Part of a small language model's weights.
Architecture: RMSNorm before each block, untied embeddings, capped logits.
Training: a variant of SOAP for these matrices, 243M tokens, 3707 steps.
Each number is 128 + 32 x the weight over its row's rms, rounded and kept within 0 to 255. Layers, rows and columns count from 0. Numbers have three digits each. The size before them is the row's rms in percent of the matrix's.

# layer 4 MLP up, 1280x160, rms 0.242, rows 455-475, columns 0-159
086:165132127076114171170110186089125106156078196096163140179204129133118130092151104071140139108092098188118077122152109093114080124173179089056089125168129128131139069103145148098155166114125087168096104114154148093087142121125145147156122160093134182168174078116118162090140084135169092119126114173132127124191149169117224094158165102133142159118104149124175076168155131159108151148073089130115147162110149147152117098126126078187134169166102094123123143115134146108161117127143080
098:110197183191151111100107129164116141141048081112134145116172110152104163161187069108118163154023161148099137100110116152161149053166124099129158117144116104158174114101158097122107102171113159188085129128168130111155156145162148163128079152140131134077157119112158099164120143205141139130166158166135124130158155150142108125169109097073092132059145125198098145138112126147106152073113193130114141143137133089128110108152123071150120163119116196156127157176127116129103195091117114
099:092137118134116132155139060165146090152115108101157137115151120093179153104157151135109163130164159087117171119111108148192108171100154197100143113112164144104141144156068053116101094126193128136140170138118071098067121168112139147159199191119144167120155110132100085145086090133104115089104105075084110123126130173134167166161194081171130099115126088154061127077124184164113090085142133083112127196157100137095119093062175151126177121140137181118140128122149156125160090150116103
107:108091168196139123201131060170124166190119187113155143162122068109144115099155119069156078126137113099102154120087134132137157130171134160104145092141108163163145213092150047104095153138084140165111109124100105105105079086132123129138104147128134167073129151090160126129129147112152190121095156101110085066177195107131167139086187132131141106135128089113173146077132145113145170150112129132100096168139116066155153129119169110136121171161157168117092160150135088160128099200169154
026:119103124129091107124154061162129113210098109122163147117115138175127150105134132091110127153138148139100145140170142124112158121141067183063076118112129084099122120078131110162134122170078123186122129184130109147180105130135110155140149085127151190192099148074189143096139164123154159132157162145176142142107121149139156123158098112136133136151163133142153166157103101125073114136113206117114066168195178118133167091106144156184124122206114173060120151096144100098126080041168147
102:126125125132143156108048111083112096146113134159193127094072144165081141106118124136097124097152112130177123069103183154123099153119119178122137148105109117150173173116181043123084201104144162110134082124100099147065136092150105172144155129161153130102127154121143140146123145113100085120118104167191159150163089160102062137169181154090102108160120083165106135189148094086128164116068155058136125159158067122073129149135162172160072132115145125139152150159077092129099097092099106
106:106107113117165142127081117194087110162072136087102124101064113150159128128116100138151107156141130109156128168125146158128182104092127090126112118104120161063145169113084141160145080100177139167125099140138149093130094149141171120150063167169095145134111111068170154146107203119119123105116255082113119108168126076115120120112151098124106055137148137175124165121207161117156127091089123127163201145133112150133122056142147110147107087136143128142128147065153170134114117140150164
105:110118176163111152096130159151129145066071140062161133139124134134111127126126104073066125148113127087137140068113167116112117135153181125133118117157075117098084143087123115197096149160151110128173174131096151154170079118188183127136127156104147167165107077129106142142121105137113103084173048111120154148216137092114171089109124129077098142094164104064168091180068212109146111123082119166102138128092125091095110133152117109075142136124172114112123094073170161140098103099138087
089:135150137115132122143109174126121097167120122102149139100144133220109125082140149087091035144214154151138112128130139155106121129091159167140157145144177105156164140135159139173096118130102092200118141080183066118119162177178127121127144107106054116108098127138162142166153092174169101122119120141116101126188105146210159103131076139052138147119102152066091108151097093156140075149045118106082148100148077140143103096161174177147165134144116121109135137094149117099119114145136082
116:064158103117088080124106159090094130152125107136127150187122127122137135136153202158089151139103140113106115117068111139077147128128186144133117078086080186173099083097118103157169129149093102143078089101197111084178125143146164134155143177157110238106160078130136159148153125133132175104141131103143144162146108162070191086146086105102179121139201115068112097177136092185141116132098078157073111112076108100157137100122116114127143128113073118131146127148140082152146099145142119
091:106119131126124170198162101134100145166036133084180125077138155129164041148071116190071171147151150123079135141132130108139151120142122134119141137192142135166133083106069157138116156140155104198097142156135099114094090115102184137192129134166155190137142130158170144095073120146148184108147102162156083127172187091159121139150134117078107079095120130127164164090110130131155161127109133133114104145052162144102119087128154086136143123093168120121124157213095120078125110093149118
115:165191129069138190110149157113167121182131112120166156105114126163138166141052106122169126126118098119142066187121141165136169081120206159143145079137154106131133166169164127102130105151143126131092204107098082151196123141123113138124043162156121222061068062122142138103153136129135089170134114179164171111108133121123159150131195146107114134166140165102159133117183105119166118147140150097108132156121154130098175120125113151152122148108090170131115133096109147114062074126157155
097:126158093165171098081149087130149123142112129117214118162054131121040143138106126085118104175087118170132126139138106136090109148123155109082112138127139126082181147108154120108128152038149132166089103110177152178128111140134094082106145096113205117166165079121118150110080119082127141108149173121112154087090103105103105096148150121129225118117125220103150143100075104150082160123143111130122108145175138144203106138087136159160149134155135143132114143108087088092128186148077163
092:154192103164120154137139097200105168164140130159207135098134157100123143139074178119130128109115117168118132128170121119128093165123144168104140128094110088079194087107111203107103180110140179093149166136137140150145161067122129180145142142169128137150106132130116137093171134124130097083139119106133096164135119105141102103094135126134088160112148161135160129120101144145107074095100069106050089130170137122104091197113160052115116198055105162110136119076063165153179167174129091
093:163109141093135159117125145155136165159116121102129097125149122129103132121102050123112110132118139167129125058156129129111079096105097111103109094117110118118188116089169102154139098169182180139132148102116090115074129082141126135075169085067135155079109119136168156111150165131140113107073136077147194098180125110161115080120121132123163130142158083084136193137103138050131121136152131158140126102136181021139147085205154140118102119136149083143069152097141043122072091082125177
111:105190079049107102161158132164050121077131143103126141135128145197140122083160150130123163119150077139069160131117076136116139136115057093152125150146133165084135171095130077144099151144147124119174092093169165057117080117135120104124126145141166161101103125175161167106213062200127099107082114141099135126125122107152107140126115096123152117146166111157132114120104106110119122083177156154128104073121176043171182151153155137069166159088096151144131146073120117150151099131099115
109:093117142146188106169148144109087117097169043143140134177097142045160096151092165131145108100176108170165137088129122155169184154146099133141158110169064112151167102126131102177121111175122078158150109150084145085156145135085162116188083158135112158119087155091206164102165156101137130158092170162128167094135134101148178106108110141160093092237123147131123098110149116155141102118140137120122085102170115144109085118124146154087082132095154101149142139095118126119063125194150167
087:177108079098109115080139102124167149111126131097146120068136165109118122098096101105104134129128092118162180170150174082114173179170077124086116131130128159133097126171102152089076125080193122120129177152148150119096074096168074121127171150125126110107114115194126135105078137086171152071153108127111147138101131141088133048108154142076141175124131149066198153182160107101095136136081095189111077155140120090162114128137123142090149212165105122176098142154104100114142093073081141
091:128163160103103189233139089125142139110124112090112119093093136147128205133115102128104133063123179135124090145129202163080139135101163126090106140135139055153113187102119059152120175143149162184094107125105105160108089170194164099127132111106129145160133119084116143138093142137153140092136139082126093081155139121117130124093128107133145113127120151140136182164133124144142151114144080066104111155112230150138085156148100100134080190115061096146182120116094083106175090134164160
095:118086159078196146143090154165176147136107100143145124123098124126155188120116056174137064057120067101153070155162098109137153132118142104167125157137120103090195119091192167131135121117068139112118114122194182093124072133205142141129148126081134146140080110103147169157103128096139125127093172159117129108142147135108157202092127154129077091122170190191095136148066102106120148117101117108138092134122159134111125102125168135127134089080089114158143158097125127101104137042168156
110:153128085071156104184136124163140104139112225114151137124160077105095138158109117162121123139134125179142078118114085146147075145132113133131184114110128223126178136117165089122132088104152056144102151127134130125188134114091140115187099112120123151187129147103158086089055192183152169178129123153143165118111140156128114119115200109117135141142129097140078181118119162128117142103061098133142108102109105132122082108105131106067172181120113096126099139151094084131146174129182043
# layer 4 MLP down (transposed), 1280x160, rms 0.246, rows 455-474, columns 0-159
090:131101123134185127172115124124111184106112070107127134061176115169157140046100075137129122133115151127185113148117148067155133127111146118164168114083085132142126162093128171159111112166154103095190109185132145144120108133095056176125084122136109127130121074071144073131163141157118212100120137165087120145102193101083156184103168164096099139132146147088121113092078129131076208136121133129141098156125160091112166118152110200089114143144113115168144137073115135140088159193138146
089:139124151116116108122087137085154179112159107151108167135179141102132124146156163126083158103125115070103139113114105139165155051119128121133182124226178173090133138114127173076118182144114097135104183149142111108127150151141112141147102093164091187143080107101081073121142169104169127151084172099119173085122141151091152123160116106181095093118152099147129113074181106128172109109138092071113137137147134162124138084215050147183117083185132120071158155145156175124153155131171114
098:101103153140109093127071161080166166158135151096122149181159165087116091182145145162086137163108140097124054161165094229126136049080070120118117163147120149106100124126155120140089141089171143111116144125116150111095080164136127092096094121183135145154140134111136093100097130130142096156126120126072111095112149213056223105168139116121123128127074125115081160091054069114111127099099127105115059155130126154118090123174137143149134072133116107132149095172118119160147131098120148
108:082105134152137083142141100091148137108111109094114126090114109120137107108135057151146176124187166126094109054138143122077172130185154167196110144149135120126098091122179166104125136152153149145122102181145153098136092156146112149083168119113119105150154130190096110064117088125119122083121177123142165068110076089175113171093123139129136088140156133106113169150249167178108150157126098138169152122133114218124149191052149166128076127171106130129159121137166118148148131105102149
030:113104093167159099089087129154161160082147108108130106093123173085135153203159110169109168190120137109104098133145106156073171100084171136104097048133142104122163110106115151176139179133117137127111073136155119138086162103112107179168176089178129096105130171112146129123157094120145171095131150132091130150139115158080053196094121137111121119120129134131154103094143121149120186040155137123088097171136151090104123067155141092114131182124134093091181112234090130108121114154117089
097:133142141141206183135120103162187084112109150062155101097118153183135142118127142102104111129187155147181070117179115127094142074149119090116106102153113123173094136190160087114185107135181115136107135193146178123120138136102128095117174143155155116198080153134104102131175095136153101092147082123179188091145154144117087130120085178107090126075085125157137114135138119154177124162116115108142127157150134154069128056160138166172152129121122214095208145148141143103133134172136154
105:144140114122197080096148114135116131076141118219152167079112144193130119113117211118134087072182135143063067126094122149176127152117176088157146120137159068134122191176055112112186152103128109111098184085098157121140171104163123129110142131171103153138122163130110113147119101112129099143064155163090138155173091154177090103096120104160126128114192170104160113113140120126145107144137187160178118098130062084137107081118093115116108115149154192132145121107139154131116114141111187
107:106168154130160113248099133126079079131131088174121119089169131172118101155151141175177089146155123188137087123178087110137140162113114142068155138105102096118172151149109081120108181124109149160063162184107127122092152148112134149099100114093143168107125200098158122131125163125130094113145152165079168113098104094166087209115101133116113114148147151163102141134165136152072163073116106099115142131135124131174126070165116100100097111126140169067155124157162181111183188125099089
091:126171111127160162102071119103096078142200136021094123126163155138135103123128124119139166147043128111064130119171114140158129103161128152118127100171063135186178156122102116068125173062141172131134078179082130152149133114129089136070088144136151118140152115149091139104174182182129161149163154147153139064156190135083117151179159107157125114109133150137115154177137118126093108074145138167122151166125086135157082191155143086159128133115184136092134136156158165149116142147130178
110:157144132086173130145060148104148137113124090107099100113103085120177127130129140051150153115109169150154190129140160132119127129173096080131159168141140148097117120109157163073147184174142095098183114147185120140184078093177163122085130104179147099155120110135068144127113105079168148137090118109169164132150107139077152155223137103131147150125143138087101199126127117133125162113100155192153141149097108118059123160089118112123110089162180072128094134093073097180162086103106072
095:072134230180141179088066028135152096143145136152042132177120148120134113093136143115173120101147103094129106090165136105111114082140098148166080123070130098161142130077153117176155130106130133128097150082102132158124116152114167082110142169125123053122121073105171138168153113150117119106117151157111111128084063143134119138166161170115155162171149119093122134079103086098122086147177119141081126079140130137125111190144148100131125086127119115103162111129177198165139117137061153
099:040093141160133073140092145098099122083152065132127105130106126084116084130151167150072083164164160099111147107102158110102085102122140109095190161188121142152095089149141141165100177094125089170088116126200133095179165165142124061174173106151135089130089166132127082111168153118104126149133160131089159210138144131089137156146157096103158086127116096143165114080138125144139153115103114129147152175067040107108090132145111163150100119128129156094134100141187167156145183145142168
087:101079129156193173136130133101137139148096165152079133121131131118185177045134192112140141084169144121117117098085150116131103117175106077082144141070141141178091130133100168083125093110085206113073215141115166137147060132131107148125138114173168114114107179155161112105206131123147090111084138107110150124127144164130150099100074139176077112074098110124179104103104203126093115133111161138170128133088097107099106173188124116128106107080124155162148119132134161124131136192125141
106:140192048095188155134118094193142185097134147100139091137114178133129131105139118185090089119197091124175067125146174114153119080126138107088182125136082162138167102167130137066127175161102118122167139115131196124183110146120156144141145066139138117086173160145103137139125149132148113105140079176159099167115144140134114150145106165173130100100120144129145213026087063117170105151166163107090184135111121107108125132143130132107168099175115153137174141157124132101131125181140135
101:155061161107185125137090148157149126160159071058122123178096122111092129114100142159080091124134150141157166165161114132149128040127079103144143105166110137136123117124075117120152155143174157102125119116115170103055128134096139194147153137136110153101187116111129181117116065102170106149112073094144145138115099103178088103178112113138114159089108125085096097117167092157165095149154174161134071103116114094097104158138153108123165140096152127177178129159202115064163112077046143
108:135110114164158138141185090119137154079149122163137065135143201111117065088129075158085082145099191151082106106123159087191165108106122138178081137125143128153118164114171126155069105123129036109155134089127140153160128175075131169173112116080104087109109172124150127120145157162099123163117139152173111110188171149113180133126132142140099072143177139133139106079100089165168174129135161114106146142130123107148112142151132182115139116111184137097059098152190139163160102208138110
099:110147168153163117107124120100084149099083142156104113136139158109151155126125112084161123116108117141135089118154125107093152166131130119111180137144116068161088130098154146140095071101149109091224147136149099095152131079183083119141150147124104106131126136147110214156145073126119115128131051108181162151129135138085195168108130148138121092108141119096088108113157141082189105131160209137151113107125134149180108146170076097115176143129186076171088174138116177158154012132090117
090:160098159210138215053114125117079129066164117111150132110092070168136193110089132140110123102127200151140126095149093181176092124118131069122148131145170123169117160104158156122148119096131175161168103130181111123099080148103146156136103162123132172066123108125136118125172146113090156155107077149138090133146121169106108136180110138138132105123087168131157098089147186135162138151048169131112141148185091094128128115151103101199127076128118204142130088102174132159095109125111096
098:114182174146102084054120125127134041175120085136129125100176095124124118087143090099130094177130099181130130097127157100106120111108126119108137083130109148108098072165134162147092110107109117122174087127109103145165102113139137185103176154101125115163158092106126182123165128126211118134112112184173138131131143146184085196150157131125138134132099147053140127126114154123113152158042128109132133143123155171186187121139109176056083096142165102179100110159090152107124086047088131
099:133099154128181119171179181167113146110213221135119115146124128135079107153049137081120151152101086109135161068080114169054122114088119108100130171068136108122120104170175062144098097158110097082072145115136099159088111121204148168197125155096132089152160123133169108115092125123095133094098081142118068142145132141107096132161126140149139166103092129146132126113083117116205133126134194105168106143108093158170109110078106105085113121133118104160137125078104157133141132146119114